config.yaml
d_model: 192
attn_scale: 0.125
train_tokens: 190500000
Each number is 500 + 25 x the weight over the matrix's rms, rounded and kept within 0 to 999. Layers, rows and columns count from 0. Numbers have three digits each.

# layer 3 attention key, 192x192, rms 0.0531, rows 176-191, columns 96-143
494491492480481512523507489478503489496502484499501512511483480498493488511512498474531473498488486513512498509487492507530503489503510478514490
501491497486501526502491527499529494512503506483495515522535514494494528507477511511499503462493532508477489516497476506503513514515502495537487
497477512491505494488491510496470508498505499538492481514511489503528486533529485483478517487472481487501520510494505516498488484480509486514504
513507514491515491479505502510491508511514473509501487514494510504508498501496511499494530505505520495511491514522510512502480486487505538491512
497516499502528480498495492492457507483512495520486483506519500498496526488515475497495519519480497474524494504532504501483496474501502509521472
489514523512494532528523510492526476486469522491497552507512496460476495523508527514510485513518520503483501478484494488515501530547498459535499
515496517503517506489482517511501507489492463475508468531498508521503489532486493501517539512507517476506512505536493491498497511508518509521520
496515490500497490529524488496519483518500465468516516501474527503504487497477510493480515483506504507489500493513500503491507505517505518500486
504498487480460477478504479500477532499509456531503485518459470541519514503512470507490534478487513500519493545521498497507465487497535519485467
481528507501479511515498507498494479522504497517496504494460474497509493496484476467496508512490486504499508518507489502497470488510493495453492
505516514508512517532494479490473492497495497518515482487487514503513496511506490469508505512499509487519519509513518500515498473497514512479481
498495484489486473499484498499522500474488479485518514499503491486488517508479488506514507493504456507489477492496491523504520497509477512490510
491498484481508493494497510499510516477513476492475517514486515489505518500495478516514497517486521497505482513501497510492514511508511534519500
488490487501515512509480496521514496503519529497501513488517490490509502475492487516486479511505484518471482505496493527521528515541470475507518
491500505498485480512485517507513477493501528501501480515476510499478507510504475509495504504499508478509526500519513479493488510499505499490512
485514509504509458455487484474484500498500494494488443500490510511523507501502490499469502501493482503492481482512491482496493463506507494490543
# layer 3 attention query, 192x192, rms 0.0534, rows 177-191, columns 96-143
487491500501502514534507504505492505479498512503516493503514466505503486518525488510502486492514513485521493522509498519499508469492496495487470
502490496499507501493502497499497512492514529506477505474504498504488518499494484501539493493493499520510497491497488505499494494492483519526506
507478497505505514498496523499490504496518498483475509490500486507480504502496486492501498491497512498506476502484492505502507482499503503505507
523499483492493484501499487510473503499512514495508493518492504495499488496487497506492480504499512506494495496482496517500493505494510493485524
520487501481523493506531483506491515482515532539509528531513468524495495511516480515503507507506521480506494526493494504549467493528508536460508
506495501505483484505491496505503496459489512491499487508478496498505496477497495495504473488500525509499476501491500502509480509502501501512516
501495500488483515505490529496518488498485495494488489508514489489512496502489501494503488494491516486508492497486505503494498478495489483507483
496478478484479508451445522510492515517500478466479501513474529469516507480492509509504508477492462541505486486485502481511509574476507477525498
508512508497516521505501507518505491507503490508494505509493490495509510499497504492506507493504507489502500480497498523517514492506502489472488
506499489497503518498503492502492498491499499495509505509502496510506512476478489494528493488488505508498496496508487497517500516506493507512494
494504502503500510509483488494535496500500518525492505506500489509513515512493494505507488497507521501497505491513502501510490486506512483505502
501503501517490511533505488501475512505514491500506496493519491495497501516513512508492497507501493499493503505513493493493488502499500519507485
488494504522515490523502498491515506520502503525514511509527476508491493525496506488454516535494517471504510508522520506485491488508496488494521
509496505501494491502490492504505510496510510470500507519521488503505485497488503497504476499503492519504490506491498486518484514506488471497522
504513523525517498482475503497502489502492467496504504477513502452493493472487531468483504511508467508480497494461504494477489532531470456515495
# layer 3 attention value, 192x192, rms 0.0647, rows 128-191, columns 96-143
517448476498484514510527498494514517480516462487486517543447489498513516469514500497471509490455480525521482505503506477503555500488469484519522
532520499505529504497506517514481488471469505534506493507535499511499482515478510466491522500521528519497511501489514497503479494504495502506524
524534556491508517516491520495428502530494510539521495537522474508464503508510496514535468500494513512471458495508478486521431470512503492489500
511484491494502503477492504461451560464510489461505496522491479493485529507526493501508485493457524530516490505488507516504521483478535486506471
465431489496503508496513493482488522462486506468492473530511531504516507519519512517461523504482494531537528497502523492502528517470506486529476
499483523534484508495480493526469491569495494502521526429515489497513491495482519493522468560529501528503470539513504521505501497501520516516488
484485490471469508475513487466460546456480491493497507531486486515522506513531485509521558503489505491488475478479509523503519489494524502471438
534479514491504489479536518476529518453486485517516484553515519511498488510513497495465472528469515497550495485525502501501542492496505493475482
500579532495514512491502488516492494509516502478558490487547530472513487538469504511492494505530515461458487498491501490514503482531509508514508
545510488511508509516483508484468503495494522507460525497518468514499487520492482498514503488507511511503508531509508519507494490510467483463463
540469516507498480520529525499545504472517483487504499507465509526505513474501521511507514565484521496497513520488511424504521494517510516458445
575539526512512513513511522524514529537522534522513528486511516482497464519504513508510492512503506490506518490492479501515474486511491506458475
506480519502514516495515499526489486509506525504535503488471518487470504509499498504528510545534505517487501476504510486512504503466555505488502
457495509509462534462474504520490489505522497488508518478531507502497496506491515527508529468529486495452522512484513515522494513473539515502487
476498518477524485482492504500508523472485494499524482483492501504518487506481487485511518529508535486543474480516512481499529504491473494502485
491504484511488507490501487502544484518500484559508479492514516511514468518483518514510522531492500478520505468505484479492511517506499503485553
487419453486494489482487529453475488502486493512457516551484520509484523477505489520473536507445481524525519529504516537520521494432514472478489
445546527493509540465513493498491526493497464464530494498487543498487490544503506498527537552488489518508499545481500477503525502505532523477489
485478509511479500497496483481424479482466518548503493543489476518509504510523493511495528501505501489527491495509503553483487506476501471499521
475465488472510514449483472448459512438484506497468498553475485518517523520522505529501565462459521512506458497497507529502542497472503476524469
510502533497503496504509536521548469476527523535518482471473513510512479481490507464523487558498500495509494529469497447504492502521525521496520
467497502489528508506509486494512504472492479476550501541493501484508523518494497529504461511512486485539464456538469508495534516504511492562516
486532522481514540504484494528447495481488483522535498521522506512481522517485513489494518515516495496495470469488489545489498495507514475538490
487404478476489503474488492455516511491487473482479487537469504520499526482491500497498516476460483530541496532493508510498526521472493504505482
532547488503496510533518476521480474540512525495504515482492489500470493502478514486509539529548512495439511493471487538499471500483494490454508
545475488529484505493493529509513445528505522518520496486541550493505514512523499495527461569482497510506485492502500452506521491569523515478500
521526482482487487482483449484475550545494477441485520508484495489513511482523505516514502456477505500499517504509509515486542494480496494508478
507489513527525468471491542477521470501497530556514506478533515484517479490473495491487470563498502497556514522496517449515469477529510531501534
509571538504509490537530537534539505499494496519549493472504485485511495460480498457492450574554483481464474466506499442483500513537510527504556
525463488476498480536499519507539467547528495562500495477478507508477498487493494516526510520502488467537516465501501419494457486523469505459506
504522523506493474485463519530486471509517504510531502462529546490504482505493485492501496533532514494475501501489499503518483498554507509485509
555462504476509494497507483469460550545492485498474523534483483498502514494532486495485473451468539525513496542505509524508496484463468488499466
522512538526504511494483511502483463450482539510489508506498494496489482481506500496511519532486501507511499547469498498509512515500535503458502
469523500530483498493497535545517490542490491512561501468554533473523478510474508516492495514544509467467502508509496503532496475513519508521499
498548526486485477530509507517524460546516538513538490467532520509511470503506499501487481532541483470489502476514478506521455499542487515501500
460525496502506491489486468494465517479505492459476491533480484493503506477507495501483516459487525495521513529496517528499486498486500491525503
495473468511497515472473486465474511462486494518487490550545502512518507519495511528470523479459509517501502492526502508506510485449491472487469
478555526513493500504475493529444459520484533515538507473531496510510485521481490511504542517561501483455498469507506529502457491496518517482489
494430486485511472493515486462508510468496492537497468520476460499512519494487484528502485455455490525586514493503506502488509508518483494522514
530574540514508500516488518521488475553498552496540509455521531478497482515481511477527463509510490476475500508495519498510488498532487531514534
494528515501493504502492537505495530487514522562506512491535502511522481484488498485499511538441539509495501558452481493509462491456539547459441
483524549512508504500504473526502479490490491510545501452478484476513480502460495490511529496548508478483500468482510474486480488515492499514531
512501510476514471520552517500530486527502488492506470508451515494489530481489491497493501521482505472557490494509510443506497483551479509501482
502475508533492506507482499462477525500483502519481496506522480509530486483512499501488457484492536538479522558511519564524457498460501498466472
444476496502483495497494464495487520472497494495471486530473474494509483492487512495464539455478514523504499505490498519503495496469494478523504
509476491515508499453505504446478538465500486479455494505506503515517486498510494498516503471463509537492519551479515514516535511449495499501475
516462484485510505486528472487514554476510511479461492520501512511480505527532496510508521506462511513555499503496505485509531486474464484493450
474532497502488517501494483526480500517525486466507509461509535485501482528498492514531524491525483492491510490494520514511502498517522524493519
535486508491510530495517518498511546503504500481485508534483495511475528491523507490507483495464519516535504518507509499487540494481463512491471
459480480520512504488499536530519468499498525461515505463558527496507500510488494499510464524510488525486534542507503481519510502492513505493507
445481490528493499489520493481469493483503490492470487506480497504502515461492511512483552481494493512512508553492512511495484521501519501506492
509496520519534495488524471514475488529480460478461502516462497486470518490499504503477515440517491488531504532497514508497494510518494506482506
504500511485543505526515502513494490570511480470530496520500444510471497505507500505538502525543495499515489457510496539506487513495500496524521
492440471501466475487485486459487500502506475492478501527503498512512522485526489531501509482479494506516512497510513502522531497490502480531525
486510521456485500516488466509482485488497503470495516513450502511502504511514537479516486480502463492482525512497508528500513513509521490520491
499565508480516495522513489532535477483513530535560494494524506482492501524493500510496464539527527474470474486488470487503480497563507520496514
497536509497497512486495500546488490534492466499510509452507509482494502496468488517516503491536502473470486506495488487497489478513510512489521
569506519528486498531498511496484514542519535482494517487553498493489490502522489475511469554481492495508510481517523497511461490482462510459460
488481453504519510533533511484555474472490512483495509522503481500495518463512493495443476484497499489483492521486496515499523523498474488527528
507504522511494502491487476528453535564502494512517491486490526500464490508492507514540527518519501488487504467519508526493494493475551517494507
513501497483489520515507476518516564528519507476499513478481495502487469519505505515524492518538530482461508485484491478495443488480496503475471
531576524480516503538501478542502481533520541518508513470480486514502480480487502454529450524538523480491510497482499478480484491536495534504567
471469491490505479499499458471442501454463487482487479508445467502490516487502506496512504485487510530519494499517506471481517504485498487529524
492454484526510511476502530487519485498502487495481490515483497488504537475485494515463489466478502511519527539509518514523526508476486495516500
# layer 3 attention output (transposed), 192x192, rms 0.0606, rows 128-191, columns 96-143
479471497493446499509458492497474480509473506497470511511529516516508493524489492507517487490515533520513484483509474518518534495526528492504483
512506506506538489490507516509540504508536480480500484476505530423512499473507512513503496496502474494484527507495507492483478541485490475518480
507498478499498496482494507494539504496511462476509483466471521452530519512481481490469533506507521496504528475510536508514545538483506538476487
489470465477463504498494499491516471533502512506469513503509513509516474536488505510494510515515514506505467487513497502530536527488502504508510
546496463463455522513479495496492516538522521507490508488520463539499489515497507538501488486486473490503464501509469488513502505532518522504522
452511498480488491483510491495541480474477519498483539558508489489527483508534475460506499486506523491515493490494527482493515518478487492480514
535499453499487509492492500495513507518533483507493493470532490509497491528484515523470498513513500534510501530510487518546500493495529506545508
511470471461483514532459491502484502528540506503463501499497502501496514510490514519500501474516496517468504506494478487498504512514502473528472
494520515548561472524511496499512492494462512537503510471470462514484527453513503481503494511502478495494515491493529496465461480480487501493521
501489481464491506488487489499498529519544494504499451480503505506478506505482492508505508523496495502508498481508483502533513512488518505516499
501530514496514519480461484494502498527486493471458475525515492488497490520526494481479502480517533545477493483486506530512486482460501471554500
459476494481540481479489482501489494506494502514522459517465518507475532496505492497493509523510506506477510527501497492471516499477480496485503
469538530518531497478504492505519477504472496506479512515494532471503490500512501468497503510520515485495497521470529490487495513496459469488491
528506502515533458488526485493500496479477504510522504482498487514496513480493495487494493535497503501523499521514512514484492490503483515511531
517503499469498489537482503510505512529534508507495487530516495459496477486539517488494474461470463489490525494480508473510469538502494498503476
515506526480525497494519509511514520494525530495515506527504503459493488483512497490498501490486487484490537539492509505500468517506474508489480
502479483440437526482486477515517523526540484470473480523509489538508492540515482508511484494512527504526445504494478485534540520516515506496490
539486504503529485499486505473491501469495530487489529484491490476495495474510484520485489487518507500509491510485490506489493514468504483515476
543495490492477520512503519495544522480538482481478530475560491505523494519465490524505505473501493514490497513507480492538497513539533527523521
523475453492435498522509511506507513531525496495480502459554485512492486499486499517491485529494492518519485491521484493542501517503554510517519
510516529559552512479499513503485475499483490446482490521502529445495485493529507510481502464517507530473512485486506494471473515479447454520479
506468510489442490535480515492464494518491547538488522499531495517509493482476511476508524466497491483516516508480500489489515500523496539492503
508485499525502480500512515487518471484501518505528531473512494507508503478488498501505519468492495494503525504494516484509481500490503526479512
513473465450428516499470499495503517527527502476468496515524501522515499517514489530506495487493511500515466484504464503533533520522534504487503
453539550538561503462513489516520489479472467505514502501487523481500509495515484477497485542505505480527509524508533507496485478505504508501505
491510527476538493504506489499494534509504505505491496511462497501486497484482474475504517452523525474515512508496502491461500503465490505526489
460470481499484491518524504486471483468468515566501528493493460560497524499490507504524503538494519490512478486507480512538505486496520528491520
485510526499500498515489494507510500499508495456463507543493513449501470488524490468515469457511521512455483484497515475485538536498480454526480
484504546542551495495485507496475457479465487519500525534472529444506489501500505465494514444505520506485550516473533515492475489500447476506450
513546534515508511481503483507510543498491489430524463511499505519504493511507489509469496500463519539452519506514484526450493444476498520538511
493554529518567494502524496499511516494475509507513502498454475510472506482511492479500492485507479488483512498490520485460478473462475492508517
468477449473461506507500485495501494499508506512493497496493501535491500527499498527506524534503502504493468472519481502527530537501540517490511
480498498520508507474501504505528488527521491473466480523543497478503492537490496500486513506511546489497491489498530488520499525513478475516492
519519529491550474508507473484504496459491527531522516495436475504500511470506497470525483489504482483494518500488522503466494492497473511487504
517505505524547510502510496492486518468517493511534498497457477517482519474497482500497516461497495485485513508476518487482486470486483505470499
499474470499462510522514516502495490504485512496499525485513488526503494520505495516499478512485496496498466485522479490524513505515525494487525
518479483435465524485512487497517511532547515517502478486502494500484496534477488509521499522512506474520491521498487514542544547527523519494496
493549531534566495499542505519543505471496490504530512492496495464486489492492502472500494507485493487497516522492544473463482508502474511518524
525483469469438529526462514490484530504502513450468528503524515508512490497515499522514497477488493513474473474511436504508528510518526495501503
463504522534569485499503501494497492475467488525501507514475481489484507457508492473506498490511502480476505493492514480474482497489471474487488
484474509505524495449507489527526456493520478467460472554496500425505479512530489471513482496516545522476481481491540489565521560511452441511472
497548522554537480512499517502508505472446505480492545490515509468505489472529511475510472503491474533474520485510511492454477477497485476519506
509516498509487506523439478493474527484463489468482511490502478531496500478519507507474469477497511538473489469510480515456507450482529491543498
495492471459471509488509499513514508500538509483495482529479487502497474556518474507508505514487494508492458486504518476559519552505505513509515
527489487498472521484501500497517489531509503479498500484532526488506490524510513522503480526498491502530494489514493503497518513519518487492484
497468450459463509489489507509493479553523508486467473516520513480493493533517509532487493529508509509514442491524481501535527539495511474510486
524486442453457504505486484491487523526525494529492469483503481547514521499504518536482485513496500492486504504515463521503516490502550512513505
512523515530548464504521502499508500487470530533524520488495479525495506476512505507501482518487477474498502513507499489471463482500492511490530
456449456479441492513470492499469476513514497514469478515511507515516498512492491501492504497507523492491491477503482507536531518511536489488487
498518517527519501472519490491504480510503507499517501503477486493503493495507502466491506494510516453495487498482521494477486506480472497498501
533513505497472521484482504506517494491491502455476513508538477501518472537516482521508467506489511518505466483514474512528518486519508490500526
482509493496463487522479499499489506486463504476486528481517489523511512496484510506488496534484523520500468476535484514463521464499528499539533
494480468543466485501489505498491490480487505484495523497486514517532502482488520498491529511510500504525493497485515500464499480503514528520507
509492479478444515521504504497487511500501520498485522500516494533507474526486491506515481495504502497513452486518481505530528497530515525505509
510492483538506501505505518482474500506488512502509518482520481565484519488478486530466535501484502495518484509507484505515461460490506534498533
483519554567565490495506494501482488520467498513513504481464503487473527466490495474493502506509485501494553511502533511463462464465471487486492
505533526524523461497520499500510490435491505512511509478491493472507489483516493464524484522497494522484522475494515508482484481479479500504509
459486480456516506488487462496497525507525492554516477541445480542482506510488509499494528467503510472492493509484502480533505533519507520502485
473466518499446512507460497511471476522501498508483498514500505508498506509480487491515501507501518501545493479504499509521518488514524500464471
509512495489522471501525496493511509467478512523521537497485497521515499489512497492497491510493488492502513534491506490487481500495485517496516
499529497480536489466509490500508490499500503525533463498470503507492520513516490501475512532484485491498526533497511534501500478476500516481512
449507537568560501482514511488491485459456463498516514512482538473497510482512504476482515502508511490476533505493514516502468477482480478493456
528506494482438520520493515481524523504512497488466526492547516494526476502497514516511505493482487500511481464493484511543487518506533499518485
489489496465459502513466495503491486504495510485457510524491499508500491514513471480534483488508521504506470463506473488512535519515513485480496
# layer 3 MLP up, 768x192, rms 0.0929, rows 0-61, columns 96-143
492515487553483463539509482516518486460518576519545457513485519495520482509477485492479540523513504439479470447494432455504488489523528530503509
502531471497495495572536458483497507494496502529511517528517453517525516521488511495526490499487474463493544510500490491496469468517487499489512
450507486499498469525506466495503499500525523503539455494482494536535512505500494491548534505519506480471526506499504494523464479486497508522502
466539443466507520536552479498496552536492491514529462477529437513503511505501503471509502563528531535482501548523512484514457476469537544519543
509486513475511512513518517495501499531500547471519501542483476513480564527540469479511512550482532472494518510508520519508516479495484520475464
475531489538489513512496460508485521479519505496490495525508496544486521494518492499495467503522567488482499541477512506480483475567501522476509
479557485523497522560526447505476493479512504490506481511504471532501530491488515522522453468531518471464542540494480509509496509492497528573488
519520515484485467494542485495518506519515545487502497511497506524502504511539470512538414502498521481471487491521476503529519483501487512491498
443532492484504512518501504478481545524484488472499485430536503524514524508520499478513466555484545477464517537525469511499512459516534493536505
501468475470481481491487498511470467540520506460491502484541508510563523512507514483496511458497474479457524505489519490504483476476479522543483
470517494504510482539520500503508490492526521527538508436524473536496507502524485496532494559524508453513496507538491512534487497508510516527476
501510519537491450495504510476479503462486528527513507549505500495479510523519485507494485530485496469476442487489439473516505489528511506486479
449539502495507505499527492516470527496518488486538497479506486532500528506554466488520535529520519474463492537534500500517498486489511549516495
485514521491504518464493482521533502497509497474485453475451499514477467544496515536530494509557526508528481504503493481487514465491530490519448
512517540475497489554502499489459499501503513529526495480474444509492507522520491485531460537460549504537526506578457545487507476500493465552514
493536517536536494513527484496502476484507496520534518497502487515503486500527499482509520512514516473490520494496510492497479492519477503511489
477530520528526507475544492508504492485490500516534499508499490512509478519500483500507514518507505482499508505492516500508478491521472500515513
485490473499512488530463520492505434482500513497577498508539504509477518507520500488498533481470517476520473494552495483555480496521515528488499
516532481485489480511524502491537500487548513460533477481506486515545493497516494514512536554546519474493491509486476471527454458492486538487490
481510468533487478566493478503466492466529527518506492475485489518550502498475493478473510479502488460485522540501471465497480488525502537514541
514517517521458498462491514518487468494508472458525510472538521520549498494543508460484469514479485467495475495521462447526531509513517495523501
494530513490495461513473528525469461509466513492480482529503513507487531501516524457512462558508525507492531451528524521522498495533509514502475
513529490466458496520524518519474525524522481478564526501553497514529506453534488478545579556495509495453526505480481499526495452483529504560460
503511499487504492500492501486510460518519508512485495471494494509528536528489468507492505502519482509540537544471501501490490481562497500554510
530493479490505500554527483511483534494525489454516480497498495492458509484515502518501502490525562459507503499540490498519534449492476487503456
504526488499483516504514516511511502511495493509512495483538506496505536566523519490528475471466533512513542498483499531560455451438515513497479
483499504566493486553515523462504497478493491525513472545484485506465527546517508516489507539494524482503507513534497531572465454461497508471529
475531533487504461511498482477522489511524481546554475504517485543514491522514488524526514500498518459503475524531468466510471452527540532497489
469488498484511491504579467475491486490506495536513469500505481528455514532546478505547496542525516459516506518533515510527511467517532503514481
482536512508484487522524424506485482482501485520506495466558458514515499492498483520536530533520497475516510498581507466490460462543515495514489
496500511511516462531495472480519494504494497449502498500523495522573488496492546494545467510515482492469511473489506457513465502513475527547542
476529486473505496495514498494510515477488474469521429534532524534501522555510482523512513489505523498512509492492520462508526538498473488488503
529523492496495504544509508533546522485544483484496511538517503497483501508494476489517472512513508465487504494478474456493485476540465533482504
441525501528512518558505468527487512518538473480475478468453480507457546504495503496534519533548582451496515473532544529521496440482532504532437
518512486487502528543498480527530460526509481472499510524455481503486528500480512531483522488533528498507475479525494491505499513505471492500497
485526499476516461499504452502459524475514526556527488448490472507489486517531484500524535537542511508510497551494494491503459476514511499510485
477493489502486506508489491504521474497494539476499509476546487509526543508514518510549492529512508524521494538499515517520518531519500504504494
481516509507500465486536492499474507510515493510554478491515478515486476513523496490525486519478516455490517479533477463512527471480497502503491
486517463528502502531501494455459496482498526499538483477546492547522496552527503496513498511509503447483497536498505515530482498535497504527523
481515504526502466470497437495516511520524483546480481495452471519492496503496494511497539526539537481521445511544507541498483467480518492486491
472503479502509480518464463512491427512504530488506493569488509523495494538500442515487502489523508487484536532533453502502518473524514489481494
484494493505470532534484472493450478529479510491515515443524484514526496506498517492516527482515488480532488475543512520498495512529485509548483
481482479498491458533533492497475490493508517531535486482504493522529502503550486491524460498483504458471504528521480527524468468509521508518544
474480488493493460577560509484496539478489481555515481495486465505447491512520518504483502504526526454490507510578500526518518467472527478551511
434528505529495521518513433513516519523498499532503498459516476518504487536493508481509485516570513453536507519516480533488493442526528495507485
464495517521512495514523508486530520502518467478506491520549485490504511467505483524556492518542521520485539447533496476557493455519496511505472
449499510490507471536475486492495456551521542513534501510495485522486506514516468494507468523494501482477480517505455486517462457520546499543469
523511517498507502606493451511492492547522503505508443468453488510464526486490500560503453549535542490512544533530483529498479466514486487524490
477490487474476514567518477528533462528510521470518496511501464518514504523500472527530517529506486497548507477508493482493499499526492499514519
515516492494480446469483470487474517500519494547489481495509502517478492517533500499519498479472520509517489505564517490522501493514518508528541
489539485513515491481550444489490553484511490495494483488500493515463511503520481505534510539548547482511506479496486475487504439505512506507489
471552504545511506523505496473507554501494550519519387475499483512510457585517521468531456534508541453514533539485496488513518465451538544528502
485526520502494505548518500517472507472445490528504480505507488510502527528543521464497483512488504471526511502536486527497505485470532498533505
501482485474461490509468496484479432489505519480511533484507491498542543493514461520546541510518500495505495501510518534506525512536497511493470
502502503495494484530533490516502472490525512520522498486501487531511518550533462514540463494501531498514512535551479478518501498509485528501492
438515515520506509569509469502480495497504497531536473508487490531520505523519510448481452542491538466515492551514467493513488509508492499483540
497551501512493509543539487521545504507510497502518473528492480507501504489503498518514491496549493481555515504512467474501488446481499529499499
469514529478507475489553466501539447469499528505527445522541497519527499525521438513514537501517472462557477486506506454499480467541489489480484
509519471524474452533498503515509460481535513481544468500484500511521497507486482518513505483540508490517501505513508438493501502542460513489500
542475488515481490520525502472489481480507501497503508509506480541504514506519481494512515528487514453449520482528467426512514465509467531469485
456536519498520455464516512504503517454525489474503470445468521508483492502543469494511513526525535490487482521532508499515476499480517524475471
507483486495484467471512511470508477458496542493525489550486453507537514534481480516504514525512520477467520494513517490548502500481460504456518
# layer 3 MLP down (transposed), 768x192, rms 0.0691, rows 0-60, columns 96-143
487521479513500535492500489522511482493507550477543503521495504490514486488450484476471478482534469459460544525493510494481489495506473482541541
512502501511502471515478448502463492493512511470460528542489528508514486539484509490489489440496523463534503482492513499499525536478508483443488
498514533527519503493523481516435468493462503520482502468505503537509513535580441510502498498532522469500497493509512486494455463535461486472490
459505512497478506469487498511482477459516453547456496520516511500545516480457447484547435502523530510529479526493492529482485502475500459461492
546512511515531503505505490454516541524501505474469528492504523510512522491488501505485498475512473518438492524472510528510474535489490483476476
495477500528531470506494539491526518503484500454465518496496470467501489491509542499526489481521501501491525495505533480404498548527524495477506
492492511538498509519472476506500544494504473509542488521520519467451521454478468480482580503466505501505504498537463460555442526483526482399521
495499503483497493518509526526498516454516551507526439492510478501481502515503473523516447496500522450505475535497445490529499472516518533522464
522486491540501481525479471452454478515456517482457489495507536504515511495508462483488489504518550487446529456463520541470501522537469531444551
502491502499518454464500493468522518508534478505459497508483519464491507495463544477510502521479474593522444498469494522503479510427473529477507
574517521523461489488508492519480528532479516497434492477478529511529515484524492493492521574494447506527498507500503474469469488523492519514439
484475499521516474491508501529479505504515505532493497481489501515498502492496489496483512536501494503537487522476496500501493502511499485519492
520518527521505444493529496495493524491496499543528460467490507525539547487499481478525525544493514499466497489542536487509481462506487531473486
501480505503503512501523484496506518498493471496501485545502497455507487439447495506486507531486521497485520492486514536488479508484477493447526
501484535510502493464487545493479506458495478465454524449522529508475439520587494514502516532514515472487521545454503513521514474495480496573448
501450465460482508499480515501512493520517509479485484498512516505507523499497488522503500498495506504512474499487492495529520513481530474517489
499475480484470519510498509509535482516511495497482502482493510532491499489499511501510492500507497535497512518487477502562547506486530491511502
520482507491486511479518522516467484531496512516470506481558513478512517485524485482524546523473503515463484526436505544513501494467482521505515
513491490472485468461490525507519499492523506498462509510533500502525492462491483499493533530492505522501491513512504480518511512512470527458479
481495518491476499531517480520517526510464500503503494477531466518497497506496503503516529467502495483510506469482495489486496497490463504489466
521524526490500503517430481486538479476509483556456507526518507490496456454509457558511434426478527472493459476477501523461503489534541476489461
483524511495505496558548453496445486498479478449490492550524484513502515501503519518519471531484528524505481473498517527490519509489499521530457
491504501457511475528524507443520514487515509532521464514477548484550452481453543449529497450503517490510507477510488537505504508490491497521473
492468510493507492487455546528473486547503526504488512465523504491531510494490450487504505529517479490478508543471516513467478471501489534483498
482515509501488500483485465478490478469496499491465487553512505514509476457482515549465531500483524548495489479490492492481501536519471501477462
485456461490517528503510509523538441509524506517445515478456483521523472458485485494496558553481511480506501520499497466507468512493501476464496
478538495504499492495536564435514478486529466469455508477553489532518508529506473512524461422491511479479503472508476485478530513509517470517516
506493516494467475522491488507507517489492477511515487484477497501511473501478476474490491486502498501507511513492463472509499502473511503482475
497552509524526519482556472453531466538471501563482488468482534503509515485478483513509506529543427481505513487446595520505484474506465488456482
493526465474540518476517499499559438501519570537533479463492494463522545529485522493533505511490492471465457514495502483453494503568512454455490
475507510490484534498503511507492449466524500487495500523497538498493512507427468518469482463487501462493510506474496517496503499480508436510518
498511510475505525527485459475484536516536497538470475519460472516493473538506522500486517429516460500510463503518537537463519508465465479477480
495496486522526499481495500515460538474486526526477518483491518506477510498500499482530529503444486484442517506471476533510490503494488506535526
537518530517498464525447505474486425529537516468522495474472525472518515488470465539502473510476480480487509475523497539514532462551497476528464
561495501494498526514467477502484455517496517501509523513498464508534511514555480503503513478501501561504521506506538467480520480500491508503496
533515497508472490513535444477488499515456517482496465483532478502482457523518488487542480494522533544523490494498476498484512468508508507456470
474509520490533519546478502483513482474512507514517508480497511517506478456468514459496469515480493487452504510501494497494493481492481512514536
485494501518527524487498504517505492495510487526499520519499487498484491491512473481492499504501516509533504496515499509514498461480487481510488
500508505486520500476518519491461510519537492475466517471492519523492531517524471538513521474514475483460495493449495499535482473487495488480491
510506494474516460494489492507549506509502488508482446504515492454523503499498529506503504556508460489517435483495484516471481517526497493513503
505499478502501492521530505518500559513491524480482539494539484505453558486496502493505565497516497480515489516488494507481471525491521463467473
530523521494479455536476515479504510506524526472506519505501519510543504500523518478511490479471506511522479511505538481484541529527518457505524
481500505506508455489480494499518515484504495478490500475505499523525473500480475496500500519516503512440483532493482514535470482542515495522505
507516513522503542521470497483508473529506451499513484451534508492479549506508497527511476512499534512534536488526522518479470436486487521538507
556535502489460478538507477487500483482491505510503511513506465525535501521513510480514496505525494501526473478526452503434478486543511500485503
479531512485504448465526488492544478483518526532499479498506501480527544508471493536504524523465497520474466501497489502488516526525505506490498
455512493471503525500501530536536510477497539472512505460509517511514460497493477494547496509507456447487479461462501492523511492470515486504487
501516495464541509469495514505519500536497473477529476495491495519543448471519536554430469455497520522517553526496490507499521530479442488531484
477484484486501493516473487493486505515481535487517517585511467517488501488526495524492509501492487541494490494503558505455465493496508459505514
525503500492505481488516472498524486510503499486485503516485495485473517492490495514523498459506526499484545468493502463487511473477487515523500
520496486542492514533488493524466519509526519477553512547523495528485480500468518481490487523500530558516484525481519489469523534464488492512529
485483520500500532494485502451491553496497499530486500499592444458546544482571516517538462561491521479516490463457529535500533484521516493537549
517496473500494479483565533486539504476466481522496527476488453474504519521481496492468499563518465480521504481465520470494488490526474487508521
475477484503531543502526484494494480518509435527517496440516511527506498479475576475522546537482509463503494511470493443495515490538494474497484
526536510546486511462493493489521490497475477530515532516487502502520525525522522479464523522482504443518506513520497515481508454488527512476502
482472518515468483475519470493510509484478511502532534501504485521482519488459528485509507500515459552477474536492509456516489480499469486539524
479543443475517460517538501495553465515522515510475508542500509448532504491548480515499538568498474498472480481480504487464455470519500508503517
494509467490544496553548486480537502498504498502529493517491467507532535521526500499509533511496503499490460514513526516474490492467494504475517
462491463507527524512504515524542502521506482517504532500505503506535498533512434494478486490552507515501511521483514528429522483512513445495491
447509503507485517519573503460500477509483502534504491491504558510458550478460499501478533479476472510464485486544479511473465503516497479494510
470525498456452541512492500489522511505518481498483449460518527503491493496529491483489544478488520515480509498517504482505545517487511521525485